python train.py --num_hidden_layers=23 --intermediate_size=512 --init_std_qkv=0.0567 --init_std_up=0.0567 --init_std_down=0.0 --optimizer="soap_variant" --beta1=0.95 --weight_decay=0.06 --final_lr_fraction=0.0 --max_seq_len=512 --doc_mask=false --dataset="wikipedia_en"
Each number is 200 + 20 x the weight over its row's rms, rounded and kept within 0 to 999. Layers, rows and columns count from 0. The size before them is the row's rms in percent of the matrix's.

# layer 12 attention output, 128x192, rms 0.248, rows 0-108, columns 0-63
103,187,203,192,184,176,223,209,202,207,207,214,214,219,194,205,208,191,153,165,193,178,210,237,184,178,190,167,206,220,201,170,212,185,191,197,190,184,208,191,211,182,169,239,189,210,191,200,190,216,206,216,180,165,200,195,199,221,218,236,198,207,203,198,231
102,216,185,185,172,176,210,227,209,163,190,202,196,225,196,183,191,199,180,173,165,196,210,206,197,182,188,151,191,193,205,205,190,172,216,180,211,214,188,201,197,200,211,218,194,169,198,191,198,208,203,198,206,208,186,212,202,214,230,191,202,186,179,188,151
099,214,192,209,196,254,197,175,207,209,202,205,229,213,213,190,182,213,226,212,180,196,225,168,208,213,207,220,177,197,187,180,199,222,218,183,218,218,188,220,200,176,208,162,186,177,177,201,207,187,214,216,217,225,218,203,238,204,178,243,195,197,200,190,213
108,174,215,214,189,195,204,189,149,192,186,224,202,173,194,215,214,202,181,209,208,174,195,148,194,205,183,202,214,200,195,203,211,197,236,175,218,174,227,217,194,221,191,211,198,182,185,190,210,216,244,213,208,195,197,221,173,192,220,201,179,202,179,214,208
099,185,192,218,194,181,179,186,208,192,209,217,179,216,170,187,187,193,206,200,170,194,206,188,212,179,215,196,207,235,207,215,197,203,172,231,180,205,196,175,199,197,182,172,211,187,211,171,176,182,190,200,204,198,161,206,189,207,214,203,199,205,217,211,202
101,243,187,183,242,209,195,231,160,235,185,186,205,202,205,200,218,193,219,186,205,221,207,227,216,198,200,216,260,192,173,185,210,186,214,196,250,160,202,193,209,196,197,207,209,222,214,191,217,211,199,197,195,226,204,210,193,203,193,209,196,214,210,194,197
105,196,215,196,208,234,198,216,168,181,228,199,200,203,212,230,183,209,229,190,192,172,190,239,197,189,226,202,221,202,168,184,191,202,212,173,174,202,218,205,230,188,218,164,212,191,192,182,203,205,199,193,206,204,214,200,194,190,224,214,204,222,174,223,214
100,175,209,184,219,181,200,218,223,204,217,175,194,175,176,174,179,189,230,181,188,165,204,211,191,183,172,236,198,215,202,197,217,239,187,203,178,191,231,189,210,195,200,210,177,212,198,175,190,203,200,189,175,190,217,183,209,178,185,196,217,184,181,204,195
096,206,208,163,176,221,178,232,217,179,197,186,197,187,194,208,202,195,192,205,187,194,212,187,220,176,202,211,206,200,174,183,196,201,198,182,202,203,174,199,195,168,206,185,211,181,184,224,167,173,199,216,167,203,204,196,181,239,205,218,202,177,190,232,182
096,178,208,196,194,193,225,188,228,241,234,209,204,220,201,196,176,206,172,214,236,162,208,164,208,186,203,211,195,217,191,186,185,203,227,218,226,176,188,200,196,211,215,215,192,228,195,214,187,207,224,204,197,186,183,172,207,205,178,182,214,219,187,198,179
100,179,212,187,230,177,215,230,197,172,231,191,218,212,202,197,218,190,230,195,183,208,170,196,210,178,209,244,211,176,203,206,198,215,220,176,229,197,198,191,192,194,202,178,187,208,198,209,219,206,205,218,198,222,217,229,182,187,261,161,175,196,192,214,230
089,202,203,165,204,185,186,216,205,160,192,188,208,154,202,214,191,227,188,189,205,201,173,166,207,203,248,201,211,200,181,199,191,188,208,190,207,193,195,180,183,184,208,186,211,219,251,194,203,200,203,214,201,193,198,186,177,195,204,186,203,191,217,231,242
105,171,208,222,164,196,214,181,199,208,194,194,206,204,222,201,241,195,187,208,188,196,192,170,211,193,175,181,217,210,205,204,208,172,238,242,187,186,177,214,203,189,193,224,176,218,249,216,200,174,230,171,198,195,192,177,229,191,218,191,177,201,197,198,189
106,203,208,222,219,196,193,203,156,211,201,222,186,229,196,164,187,168,168,238,220,194,204,172,179,219,197,186,172,208,176,166,195,189,218,189,208,211,213,201,162,206,199,194,198,155,223,207,197,191,206,212,211,216,180,197,189,206,221,183,168,199,207,206,217
110,162,229,240,210,201,218,210,223,204,201,201,183,207,181,206,206,206,206,218,189,191,211,170,208,230,189,233,195,207,190,185,195,209,195,175,189,200,187,188,190,219,195,202,191,208,196,189,196,203,219,182,187,214,166,229,234,190,190,230,188,212,194,211,205
097,222,154,211,202,182,187,193,205,231,214,195,185,208,221,222,211,228,225,194,164,172,187,193,192,192,196,212,240,192,199,195,168,198,225,178,215,202,195,226,209,191,189,206,186,187,180,176,217,219,166,205,216,193,230,225,195,191,202,212,209,212,159,210,213
093,228,179,242,190,191,204,194,184,204,200,213,207,174,202,196,219,179,217,203,181,222,213,180,223,177,249,206,202,225,212,188,201,219,210,191,180,227,197,188,190,183,198,183,180,187,224,212,211,180,203,207,196,200,191,214,186,193,235,213,210,165,188,191,200
097,197,218,207,232,185,211,175,183,237,212,188,192,206,218,198,224,214,175,192,233,205,209,208,188,188,229,192,216,191,217,176,192,177,210,152,219,199,206,187,212,200,172,189,158,214,178,225,212,212,166,194,165,218,231,207,157,197,210,218,175,223,200,204,187
104,238,204,182,201,195,212,193,206,198,199,183,205,176,177,258,221,180,214,197,178,182,216,205,206,208,201,195,206,212,207,169,172,208,195,217,219,200,218,171,182,200,193,212,190,224,198,215,236,186,190,225,230,221,205,195,177,218,210,197,205,187,154,183,199
102,208,193,204,164,203,208,196,200,214,178,189,205,211,222,178,195,239,186,223,209,195,183,199,200,182,208,214,223,210,194,168,158,207,200,151,194,211,213,170,222,204,178,188,200,170,211,195,202,187,189,190,201,198,216,188,179,244,205,203,224,206,203,202,241
097,190,212,214,195,215,195,202,178,186,238,168,212,148,177,212,207,181,211,224,181,188,194,233,219,181,217,202,201,193,202,178,214,209,209,154,198,172,190,205,200,202,188,175,200,230,204,137,201,199,196,203,206,220,197,195,207,154,183,203,169,221,188,231,219
101,200,196,192,195,225,158,191,231,211,185,203,226,209,189,222,192,219,211,187,173,182,219,201,219,205,238,227,208,183,205,174,161,199,167,173,193,242,213,178,202,175,173,197,208,180,226,170,178,192,204,181,200,167,192,203,195,192,184,193,190,215,203,209,213
101,195,217,233,183,225,173,203,224,226,207,210,211,184,224,210,200,245,174,205,182,207,202,192,190,224,164,203,256,217,198,175,194,203,205,188,177,205,210,212,199,193,193,193,226,218,205,177,209,170,204,228,228,181,175,210,220,211,217,197,225,206,215,169,244
095,224,194,170,210,239,219,196,195,234,190,204,200,234,212,213,184,207,162,202,214,233,236,214,208,214,221,217,181,210,196,208,226,204,208,218,200,185,186,223,203,250,157,229,223,201,197,195,198,215,221,177,209,169,164,192,181,234,202,183,187,199,199,206,235
092,219,192,184,216,197,223,186,168,187,176,202,170,178,204,185,165,208,191,199,173,253,221,212,216,198,202,195,164,184,196,159,213,225,234,158,221,174,188,188,195,197,231,194,179,199,184,206,217,201,199,205,243,172,199,224,167,224,190,200,216,200,188,176,210
095,205,207,242,211,182,189,231,180,223,206,191,198,185,205,219,209,235,220,201,190,210,200,180,206,191,213,220,209,206,196,196,186,222,258,188,195,201,200,194,203,206,178,214,186,224,253,210,208,198,159,179,191,183,196,196,200,154,236,224,194,193,205,211,205
103,180,231,219,210,226,181,222,179,219,175,205,186,219,192,181,162,193,201,176,207,204,193,224,185,206,253,182,199,176,186,170,242,200,202,212,198,215,211,217,196,188,239,173,182,154,188,194,202,165,205,186,200,174,169,217,196,207,224,225,196,191,161,222,238
098,175,224,185,203,239,189,214,185,205,216,201,207,191,177,210,221,162,185,207,186,206,181,187,204,178,198,223,205,211,221,231,217,227,214,184,178,202,179,212,225,235,189,204,171,197,167,203,192,235,175,217,184,185,197,241,193,194,194,194,175,198,200,237,196
094,183,221,202,158,181,203,226,193,204,211,221,200,219,208,233,186,205,187,205,201,161,185,206,201,202,195,192,232,180,226,251,196,188,204,206,199,180,210,219,206,182,186,192,194,173,165,218,218,212,196,172,228,193,183,183,200,198,243,206,208,210,196,219,214
081,166,190,196,183,222,206,240,210,227,202,191,188,215,199,190,195,197,189,190,199,225,179,206,224,217,192,185,199,214,210,191,188,227,218,204,200,221,219,203,195,234,171,201,232,179,205,198,180,176,186,217,216,197,183,208,181,232,170,171,181,201,189,195,197
093,226,164,188,222,188,176,193,203,194,190,187,199,228,171,184,208,203,134,185,179,177,238,182,197,188,185,196,191,157,212,153,218,196,191,194,178,212,237,220,195,202,206,180,189,178,196,209,185,199,198,237,183,206,245,173,217,175,193,240,199,174,200,205,216
108,209,205,192,189,196,188,172,178,233,183,207,213,196,203,201,167,185,183,184,201,230,202,178,181,208,204,203,195,180,182,192,214,168,217,208,212,227,226,202,199,181,182,191,186,186,202,246,187,214,236,183,212,162,200,190,165,217,184,210,211,220,221,173,189
098,218,215,228,148,227,222,196,203,206,192,200,203,178,199,210,201,178,218,190,208,230,195,227,216,182,215,225,168,232,223,176,218,207,243,218,210,217,212,178,225,202,177,213,183,187,233,198,192,171,187,189,193,210,226,199,183,185,197,205,210,215,203,192,245
099,170,194,188,204,227,176,193,197,207,193,173,219,184,182,183,204,184,201,221,200,215,205,219,190,213,204,204,166,210,219,218,191,238,211,173,182,182,190,155,189,210,209,190,214,228,218,185,186,220,188,206,156,224,158,217,242,192,205,180,165,221,196,167,193
102,208,187,175,228,198,214,236,217,202,190,175,210,197,187,207,170,220,209,162,203,178,220,184,175,241,158,204,188,185,178,199,198,206,209,187,183,219,206,193,207,196,209,176,203,191,201,197,175,198,189,174,216,203,208,193,259,184,202,204,218,191,192,216,197
106,175,208,172,192,209,229,190,247,180,210,207,206,184,176,223,191,198,192,188,205,206,153,188,207,204,197,181,241,219,169,195,184,149,218,176,205,206,162,216,238,195,202,202,186,201,188,199,215,185,206,217,221,215,201,218,201,200,211,205,218,174,188,218,199
106,224,206,176,193,177,196,231,183,189,209,213,193,201,190,161,211,192,181,204,216,190,188,207,186,223,157,205,221,189,189,215,230,204,198,207,189,196,239,194,195,220,175,210,210,188,193,212,224,196,222,195,194,206,227,180,234,198,223,189,186,175,202,220,178
099,175,215,207,174,205,219,193,190,212,200,198,205,195,184,174,219,153,210,200,177,187,173,203,187,161,171,200,219,207,184,236,209,214,204,191,204,213,211,197,195,203,218,214,186,213,208,215,175,174,191,191,190,209,217,189,266,171,215,224,226,174,166,193,217
101,225,185,173,216,186,238,191,220,188,219,190,211,205,188,163,217,178,131,183,181,197,197,219,200,174,180,222,168,174,229,174,197,237,170,203,201,242,224,189,195,203,146,221,228,223,211,207,190,213,229,203,208,211,240,175,202,222,183,224,179,219,231,199,199
104,221,205,217,212,204,202,206,214,209,204,206,231,186,243,140,183,213,193,199,202,206,176,207,167,197,213,189,179,203,200,166,207,198,187,199,169,205,193,203,238,199,213,209,203,169,227,181,185,164,177,205,189,193,178,190,215,199,172,202,208,199,184,150,223
106,229,196,197,188,190,214,221,177,193,208,213,235,207,195,197,197,188,202,180,188,180,199,209,186,187,182,176,192,170,202,179,195,179,225,188,224,184,208,204,186,206,184,189,163,190,176,228,210,186,237,193,216,189,242,208,180,221,212,192,210,176,215,172,167
089,231,211,209,212,182,218,214,209,226,169,206,188,200,200,210,230,200,199,205,196,183,189,218,185,227,196,226,203,208,165,191,232,185,215,213,209,169,179,153,215,243,173,229,160,232,198,182,192,227,205,201,156,217,185,197,207,203,239,172,205,212,175,222,189
098,195,215,181,182,206,210,196,197,242,166,208,173,199,193,184,209,194,189,198,212,216,214,242,228,254,224,216,181,210,178,204,216,209,222,205,227,209,224,202,177,171,181,199,190,188,221,175,182,176,192,226,202,204,173,191,162,216,187,178,190,206,217,232,199
093,183,176,203,203,206,189,173,232,237,193,222,191,181,197,187,192,238,188,184,168,197,210,201,189,228,209,182,195,168,188,198,202,203,225,186,200,198,184,206,185,199,162,203,178,202,210,196,226,203,214,216,197,170,206,194,198,221,182,210,191,203,192,207,203
091,216,186,192,160,185,203,227,191,190,230,210,213,218,201,211,232,181,230,227,182,188,244,200,223,164,216,196,219,196,215,210,195,179,203,229,191,213,217,182,189,235,206,181,183,207,199,234,200,166,157,180,195,196,250,175,181,207,208,183,191,188,198,208,195
098,198,218,214,213,197,186,222,200,226,219,176,199,206,196,193,193,179,216,179,227,212,168,214,201,205,228,221,211,202,209,231,238,191,230,213,208,184,171,213,189,182,220,237,208,204,206,194,217,225,217,177,223,198,168,213,212,188,204,193,178,202,196,211,208
093,198,195,218,222,179,227,190,201,222,208,191,177,211,233,166,151,187,248,206,228,190,196,186,180,194,214,193,182,208,174,212,175,195,221,204,198,222,222,213,207,196,223,179,181,201,214,195,196,197,194,186,205,168,197,181,186,198,209,185,225,198,176,164,178
110,243,173,174,239,188,180,182,210,217,198,197,183,232,213,204,207,222,178,185,210,157,220,179,169,216,193,195,197,178,219,236,207,177,209,217,201,198,207,220,229,207,200,163,230,194,214,202,195,235,215,178,183,208,219,189,196,205,185,172,186,214,205,194,207
107,178,190,205,228,209,197,207,211,222,190,154,181,209,177,206,225,212,211,194,220,213,193,202,201,234,194,196,219,202,240,193,188,227,255,205,191,222,209,199,192,195,181,197,208,198,196,203,172,230,180,164,184,181,215,190,201,201,207,201,173,210,204,183,193
104,195,195,168,208,207,192,213,169,160,189,180,179,203,180,184,202,201,183,218,196,169,218,176,192,171,221,218,241,216,218,197,215,196,189,198,190,173,192,192,216,197,180,192,235,181,203,206,199,241,200,168,171,179,216,190,194,203,217,209,209,213,197,192,222
098,205,184,178,172,175,196,217,193,165,229,177,208,174,182,179,225,184,216,226,163,195,200,200,222,169,196,160,209,183,209,211,176,193,209,189,212,182,197,232,203,199,203,190,197,183,188,167,186,188,207,197,217,207,219,204,184,188,208,172,170,193,197,219,180
093,193,179,199,227,210,234,190,178,227,213,230,203,192,224,220,199,198,203,236,198,155,179,162,186,182,191,188,245,225,182,214,214,187,203,185,193,188,183,230,191,154,206,202,187,204,170,203,179,243,225,203,193,203,239,204,189,175,208,186,218,206,213,197,219
088,215,184,204,193,182,218,182,156,198,213,228,181,219,200,184,176,222,192,218,172,175,245,205,226,191,198,203,206,191,211,225,225,214,212,183,183,204,220,194,206,237,188,183,215,227,187,181,227,219,203,214,198,217,203,217,181,218,173,205,211,182,174,183,216
100,224,191,178,212,193,201,201,187,190,231,183,178,165,182,220,167,182,181,222,184,200,196,210,184,147,192,218,208,155,210,209,213,217,211,200,206,189,198,190,208,217,169,209,183,188,160,184,184,190,165,212,203,189,223,196,174,214,221,188,218,213,180,196,226
102,205,179,216,169,184,203,180,210,249,211,191,173,177,221,218,214,201,215,199,177,207,183,171,185,199,197,206,191,166,177,208,195,205,214,211,216,211,183,190,238,199,184,172,185,176,194,230,186,214,193,207,182,194,226,202,217,178,224,184,201,210,205,182,215
102,230,203,158,182,215,201,195,223,176,210,202,184,219,233,217,183,188,188,197,194,184,225,218,204,217,232,206,172,197,239,199,216,176,231,206,184,199,202,199,198,204,211,175,171,179,178,193,212,204,223,184,224,176,207,206,201,231,206,197,212,209,204,215,169
110,226,180,226,229,207,209,173,194,232,208,181,186,190,204,233,226,189,202,190,223,168,229,180,184,212,227,217,194,213,235,216,212,227,183,193,208,164,200,199,214,192,161,206,189,230,192,218,208,234,200,198,172,193,195,180,199,150,195,225,214,228,198,195,201
096,223,201,209,204,214,174,200,214,239,178,211,190,183,210,221,203,202,198,198,210,202,204,188,193,209,227,227,194,209,197,181,191,166,211,158,192,199,203,192,199,190,188,192,163,173,191,211,231,200,181,188,169,205,199,178,185,221,173,217,186,221,215,173,168
099,183,202,155,226,191,167,221,151,163,218,191,202,200,167,227,221,191,208,179,197,212,168,202,221,233,188,203,228,198,185,223,187,196,223,197,193,188,197,191,222,210,234,179,218,184,200,234,220,179,225,195,220,207,219,189,216,214,201,194,211,190,228,215,227
106,219,177,170,194,177,195,194,181,198,212,185,198,182,195,207,208,222,197,197,164,218,223,181,243,184,205,196,192,195,237,219,184,259,213,212,218,184,211,207,186,201,178,199,216,192,203,175,207,201,196,210,236,220,173,191,194,210,199,205,206,207,170,177,183
099,206,213,168,228,187,211,208,241,214,191,190,208,193,190,202,184,169,175,176,197,157,213,228,195,223,195,210,199,165,180,188,215,190,207,191,195,228,195,209,227,205,178,220,201,201,187,214,185,179,166,182,210,181,193,175,207,207,208,190,241,206,222,177,162
088,213,183,164,236,193,165,210,185,202,217,192,197,207,221,200,218,236,169,197,182,203,194,180,178,206,195,176,256,214,223,191,176,204,195,191,201,212,175,200,209,183,197,240,192,213,213,211,219,244,199,197,205,193,243,222,217,199,222,183,218,190,209,220,185
092,192,211,248,211,220,223,249,162,203,197,199,240,167,195,213,194,191,211,183,200,211,170,170,199,213,193,223,223,214,202,182,211,205,208,182,209,187,222,195,207,190,187,196,193,182,206,208,193,188,188,168,201,194,188,180,205,189,226,244,193,211,191,229,194
090,213,217,196,186,212,182,185,252,193,194,183,184,175,190,227,183,203,192,186,220,215,214,230,209,210,188,195,214,209,184,230,189,204,195,147,221,221,191,167,196,167,161,204,188,187,206,186,202,223,202,216,180,200,201,207,194,226,218,203,209,191,226,235,190
110,202,197,210,196,201,215,191,184,216,199,203,212,200,192,205,196,209,193,220,247,213,192,236,180,208,241,218,193,183,210,185,182,217,197,190,173,250,226,212,190,193,174,200,250,202,241,162,197,183,212,188,234,191,168,196,210,148,203,219,203,235,231,202,214
088,201,203,180,214,205,201,215,186,222,192,204,214,206,186,202,179,198,187,215,222,196,199,220,193,248,212,223,184,173,216,241,213,223,191,178,213,182,204,206,203,177,196,202,212,199,194,193,211,249,191,179,186,198,173,191,191,204,202,218,200,205,197,219,207
101,193,237,193,196,173,187,231,211,191,211,194,198,195,191,206,207,188,220,182,209,194,193,179,197,203,172,198,242,191,191,229,173,186,196,175,174,211,177,201,207,194,222,198,190,193,182,207,248,223,190,201,214,244,231,233,190,203,195,210,208,172,211,214,199
100,224,186,218,190,191,171,180,185,205,214,261,184,210,197,213,253,199,174,195,186,224,240,192,198,200,212,212,167,227,220,200,203,184,203,175,213,190,261,191,205,203,207,222,181,173,189,228,201,180,213,190,212,166,219,205,186,215,181,192,185,247,242,186,202
106,206,196,203,198,199,183,196,200,207,191,215,202,196,201,195,232,230,220,216,157,166,231,220,220,221,205,199,218,187,199,222,197,210,212,154,177,177,193,157,202,163,188,201,201,215,210,204,195,206,241,210,187,188,211,215,152,248,201,209,216,186,208,224,194
102,223,211,221,214,218,197,193,225,222,239,227,241,182,191,235,206,203,225,184,217,218,210,192,216,171,201,213,213,208,179,214,196,176,233,165,199,158,185,188,231,219,205,225,191,188,182,212,224,218,205,196,193,217,168,213,187,221,219,189,197,234,219,228,203
099,196,192,202,193,203,230,185,217,205,181,213,199,172,188,165,193,173,198,180,198,217,202,197,176,177,178,187,170,207,214,171,194,199,189,203,229,204,195,201,220,240,180,197,183,172,178,174,193,171,199,219,184,186,178,238,169,188,214,208,201,173,171,190,198
097,235,149,224,202,205,184,209,181,207,203,201,204,219,207,198,216,194,216,206,215,210,151,220,201,216,223,201,145,207,192,244,215,206,232,189,181,189,206,200,198,200,191,207,176,220,232,186,172,214,194,212,203,177,193,168,217,167,198,202,200,212,220,190,238
107,180,195,200,151,209,196,203,235,229,196,228,196,189,194,194,142,215,237,171,199,222,196,211,208,188,212,177,224,199,206,180,197,190,209,217,231,214,199,199,196,197,186,178,189,178,199,223,199,169,219,176,220,181,215,223,198,186,187,182,209,195,188,183,204
111,218,219,222,197,191,222,208,201,214,201,207,196,169,165,224,194,195,241,174,160,207,216,204,232,199,194,214,214,175,160,174,225,205,220,231,200,215,200,182,189,179,192,200,182,203,221,161,193,171,202,236,210,222,209,221,233,208,189,212,209,171,205,210,202
111,225,212,265,214,202,209,186,131,190,187,208,208,204,187,198,192,204,200,259,223,188,159,208,225,176,179,172,190,186,221,190,218,188,226,216,197,176,198,207,219,212,232,218,174,218,197,173,199,213,208,249,179,193,193,208,194,173,198,210,190,206,215,209,216
101,212,187,191,237,201,212,239,211,229,191,187,214,209,199,198,190,195,191,166,174,196,172,194,183,183,222,181,199,204,198,177,201,199,202,177,197,200,162,223,187,188,228,198,160,243,139,197,204,208,169,202,183,169,213,193,192,195,217,205,217,186,184,166,216
086,201,191,207,195,184,188,206,188,153,173,168,188,206,223,198,197,201,199,223,193,179,185,220,192,213,225,177,204,166,235,192,218,194,228,209,190,180,205,175,197,198,223,206,214,178,187,198,185,239,199,181,187,217,183,189,192,184,237,221,174,220,195,205,218
098,223,175,235,210,186,220,194,228,185,178,188,207,185,213,199,197,207,220,211,206,199,180,180,205,214,235,185,205,201,143,179,170,212,201,193,170,198,183,196,208,174,248,198,200,209,214,218,217,203,214,206,219,197,197,216,209,179,185,213,223,162,180,197,203
091,235,215,182,198,188,231,219,199,194,181,198,214,195,188,229,188,182,198,201,205,205,180,221,217,191,186,199,207,171,207,199,195,189,210,200,230,219,196,204,189,179,219,188,173,205,214,198,200,202,188,202,248,181,175,208,206,225,221,221,177,211,207,225,201
105,202,179,220,211,163,214,212,195,183,178,214,171,177,219,180,176,164,174,242,186,210,202,204,180,200,209,199,195,184,192,207,184,194,200,192,203,197,202,202,194,224,224,227,151,214,203,215,222,212,235,193,194,183,188,207,212,190,202,185,210,161,184,190,149
100,197,198,188,220,210,215,206,200,237,191,206,177,190,217,200,171,204,210,183,187,189,175,203,170,177,233,226,201,217,159,189,181,194,166,144,223,221,191,227,205,193,170,210,209,224,220,188,213,202,186,196,211,164,190,191,191,176,187,213,202,210,210,195,209
095,228,226,171,199,209,206,203,174,219,178,210,183,222,186,187,198,153,195,222,206,177,194,193,218,210,178,231,205,194,189,210,216,157,210,197,220,202,233,190,207,210,196,186,155,217,183,199,185,217,217,182,187,179,178,177,180,190,238,216,194,205,221,216,190
108,184,193,242,209,196,199,204,213,218,203,208,195,197,204,199,223,198,174,188,161,211,171,200,186,177,201,205,219,232,232,203,182,220,175,181,197,214,221,189,212,219,173,229,231,198,213,184,174,189,206,201,217,200,174,231,224,186,185,174,184,261,232,192,172
095,209,182,211,170,187,216,181,202,187,217,243,221,218,226,187,205,206,143,213,175,191,246,190,209,200,160,195,208,182,235,206,162,211,194,205,201,177,232,199,190,204,200,212,223,210,206,159,203,190,187,196,204,210,187,193,224,197,200,191,201,197,209,167,211
103,218,225,215,218,177,193,193,202,218,218,198,194,188,223,225,218,192,186,222,185,192,170,188,223,184,211,193,209,183,162,156,178,192,207,158,209,218,186,199,188,190,204,219,181,184,185,219,241,220,244,234,189,228,211,219,170,234,213,204,215,186,215,175,186
100,182,208,176,185,165,155,179,207,196,195,224,206,192,200,206,224,206,175,235,166,184,218,183,198,183,206,184,232,192,186,227,178,215,184,184,176,196,211,197,158,179,185,199,189,223,237,168,223,219,206,223,177,235,192,191,204,207,176,229,200,199,189,196,201
100,201,184,209,159,209,175,229,181,167,209,155,208,210,168,180,177,191,219,220,202,179,188,198,180,223,251,199,162,182,199,186,219,172,213,211,188,243,204,196,191,208,220,208,216,201,214,221,217,181,192,197,216,199,217,187,184,200,191,196,194,180,175,181,213
094,200,208,224,236,164,211,162,191,221,221,185,180,225,196,197,169,211,191,197,202,206,166,199,185,209,188,198,162,192,207,198,187,189,208,201,201,226,186,207,211,187,212,193,251,173,218,215,179,221,202,198,214,209,173,193,220,181,208,212,147,217,217,232,236
104,192,223,213,220,197,216,206,221,198,246,218,201,196,180,212,198,229,208,210,201,193,179,233,189,191,198,211,199,205,198,190,169,204,201,174,185,240,217,198,201,173,167,172,217,212,210,180,199,160,170,241,194,198,192,204,196,187,212,225,205,200,236,176,198
107,233,191,229,221,177,214,219,214,194,182,189,180,196,211,164,174,181,176,205,212,225,161,254,175,208,192,201,170,199,209,177,185,210,181,207,163,251,194,208,240,213,165,217,171,218,215,155,175,201,188,222,170,167,173,200,211,202,208,195,223,185,177,175,209
092,217,181,202,191,176,217,202,219,204,229,214,222,198,208,210,192,168,199,175,198,213,223,192,198,209,210,207,170,197,189,239,182,187,234,189,210,181,221,185,167,192,198,180,181,193,202,216,195,206,219,182,170,185,207,190,211,245,212,172,188,207,194,206,198
097,198,231,193,218,210,210,197,222,217,211,184,214,203,163,233,213,169,202,205,209,186,169,240,208,215,188,238,202,219,203,193,202,206,202,199,194,189,203,196,245,198,190,233,201,211,199,221,220,191,199,224,188,186,192,195,223,196,197,190,220,202,214,168,195
109,226,204,237,222,172,215,186,197,228,196,211,198,191,210,191,229,215,188,214,205,196,183,195,206,211,248,199,197,216,194,192,213,202,173,167,222,220,204,179,209,175,196,227,184,224,219,178,171,196,174,213,199,200,154,218,193,209,201,204,169,221,206,214,178
096,186,225,172,191,205,232,258,188,203,232,187,202,186,181,201,189,191,192,190,188,194,191,225,231,203,191,187,183,181,210,205,210,218,190,215,189,236,199,205,190,221,204,231,216,224,169,180,227,182,149,213,222,208,206,211,186,167,213,213,189,185,174,230,219
090,207,194,164,217,211,215,172,200,174,235,190,198,196,183,196,210,209,147,206,210,174,212,200,228,168,182,181,230,185,180,196,260,215,202,224,176,176,245,199,224,221,201,187,214,252,190,203,215,199,247,226,186,254,230,199,223,175,178,196,199,159,198,171,180
104,165,202,177,150,221,210,274,194,162,203,219,208,200,181,203,189,187,170,208,172,217,183,214,220,202,208,215,188,206,236,205,197,212,197,198,185,197,198,215,204,173,217,200,222,188,214,199,234,183,198,235,200,203,203,178,182,201,237,199,196,194,200,232,219
104,197,214,234,247,185,222,203,196,196,190,157,230,218,188,221,206,193,211,189,210,193,175,177,220,171,196,207,242,193,202,180,207,188,218,217,209,157,198,205,191,196,247,196,208,226,180,208,224,226,226,206,193,243,204,200,209,161,192,196,179,218,218,197,206
113,213,213,195,194,178,192,216,222,230,228,177,229,211,178,188,197,192,219,227,196,161,205,179,175,170,176,203,217,164,196,238,193,190,210,195,193,214,164,182,195,204,189,189,218,180,197,221,177,238,184,189,208,232,198,219,229,173,236,170,177,186,188,231,220
105,198,163,207,221,202,217,166,229,196,189,244,216,230,179,179,203,204,199,164,175,191,195,173,197,195,203,185,174,198,213,186,186,220,220,195,235,202,202,218,172,195,186,190,191,204,200,221,192,188,188,244,217,176,211,202,210,221,193,201,208,212,223,179,191
098,202,187,213,229,229,234,190,209,180,210,177,202,209,197,209,228,189,214,209,197,177,202,180,187,218,177,212,186,214,201,214,210,211,185,190,168,189,178,203,204,210,190,223,234,225,202,201,173,189,199,220,185,204,201,184,212,178,236,203,216,194,182,238,175
100,217,195,204,242,181,208,212,194,162,184,179,207,189,225,200,202,188,210,228,164,213,200,200,186,193,207,187,203,208,210,178,213,179,223,204,210,157,193,215,220,199,225,221,167,197,214,213,218,178,184,236,216,197,204,212,186,220,213,172,179,209,218,195,191
104,187,198,221,230,250,225,203,199,195,245,199,216,220,201,194,170,193,191,191,223,240,158,234,225,194,223,212,211,185,197,213,248,179,253,195,169,202,215,212,212,202,206,196,218,216,175,172,163,172,205,184,192,196,188,181,199,200,233,180,182,258,209,222,226
097,175,215,236,218,211,221,207,203,221,205,187,223,221,188,181,229,167,189,203,187,179,193,222,176,174,187,166,203,202,211,196,180,219,179,168,178,188,226,185,166,231,189,186,229,203,196,171,207,178,176,187,207,218,198,219,227,166,202,211,161,192,194,199,216
113,213,190,233,181,221,215,185,228,209,163,218,198,201,245,169,213,192,218,215,187,205,243,215,175,212,173,209,192,245,205,206,204,206,183,163,186,233,195,207,204,179,175,191,167,199,216,195,167,205,188,187,207,167,223,211,219,211,193,173,222,193,219,188,203
102,197,202,218,135,208,184,207,191,171,178,228,172,196,192,206,195,156,182,207,201,196,209,192,190,172,211,214,206,210,182,190,167,189,223,170,221,200,190,173,195,202,234,177,177,190,179,223,244,232,204,184,208,181,218,216,187,204,214,184,216,236,192,192,180
105,221,196,182,237,203,170,193,173,226,205,195,205,227,204,191,167,205,224,200,187,180,181,185,201,209,212,195,210,201,197,197,194,186,190,200,217,198,194,196,207,202,221,196,195,216,201,217,226,202,202,193,175,223,211,207,194,212,182,194,183,195,203,205,202
109,202,202,210,195,221,156,231,174,178,201,201,207,188,192,209,180,200,163,192,191,182,240,189,222,216,201,202,177,161,195,183,197,200,192,212,198,206,248,205,185,209,234,227,201,161,202,196,217,215,232,218,170,168,200,172,185,217,206,197,211,191,199,199,191
098,231,226,226,204,162,183,197,166,186,205,187,195,184,211,200,209,203,213,240,238,184,201,224,192,207,208,203,194,171,203,204,212,197,181,191,153,211,207,193,209,198,185,224,205,181,209,160,203,195,203,235,185,212,175,208,202,190,213,225,209,206,208,181,212
096,222,203,219,183,193,207,210,192,221,164,165,171,240,217,193,202,211,223,192,219,238,214,227,212,208,195,210,199,196,176,212,193,207,202,188,193,224,177,184,212,186,196,205,225,181,247,210,179,203,204,196,191,221,165,195,204,223,184,227,206,192,194,177,209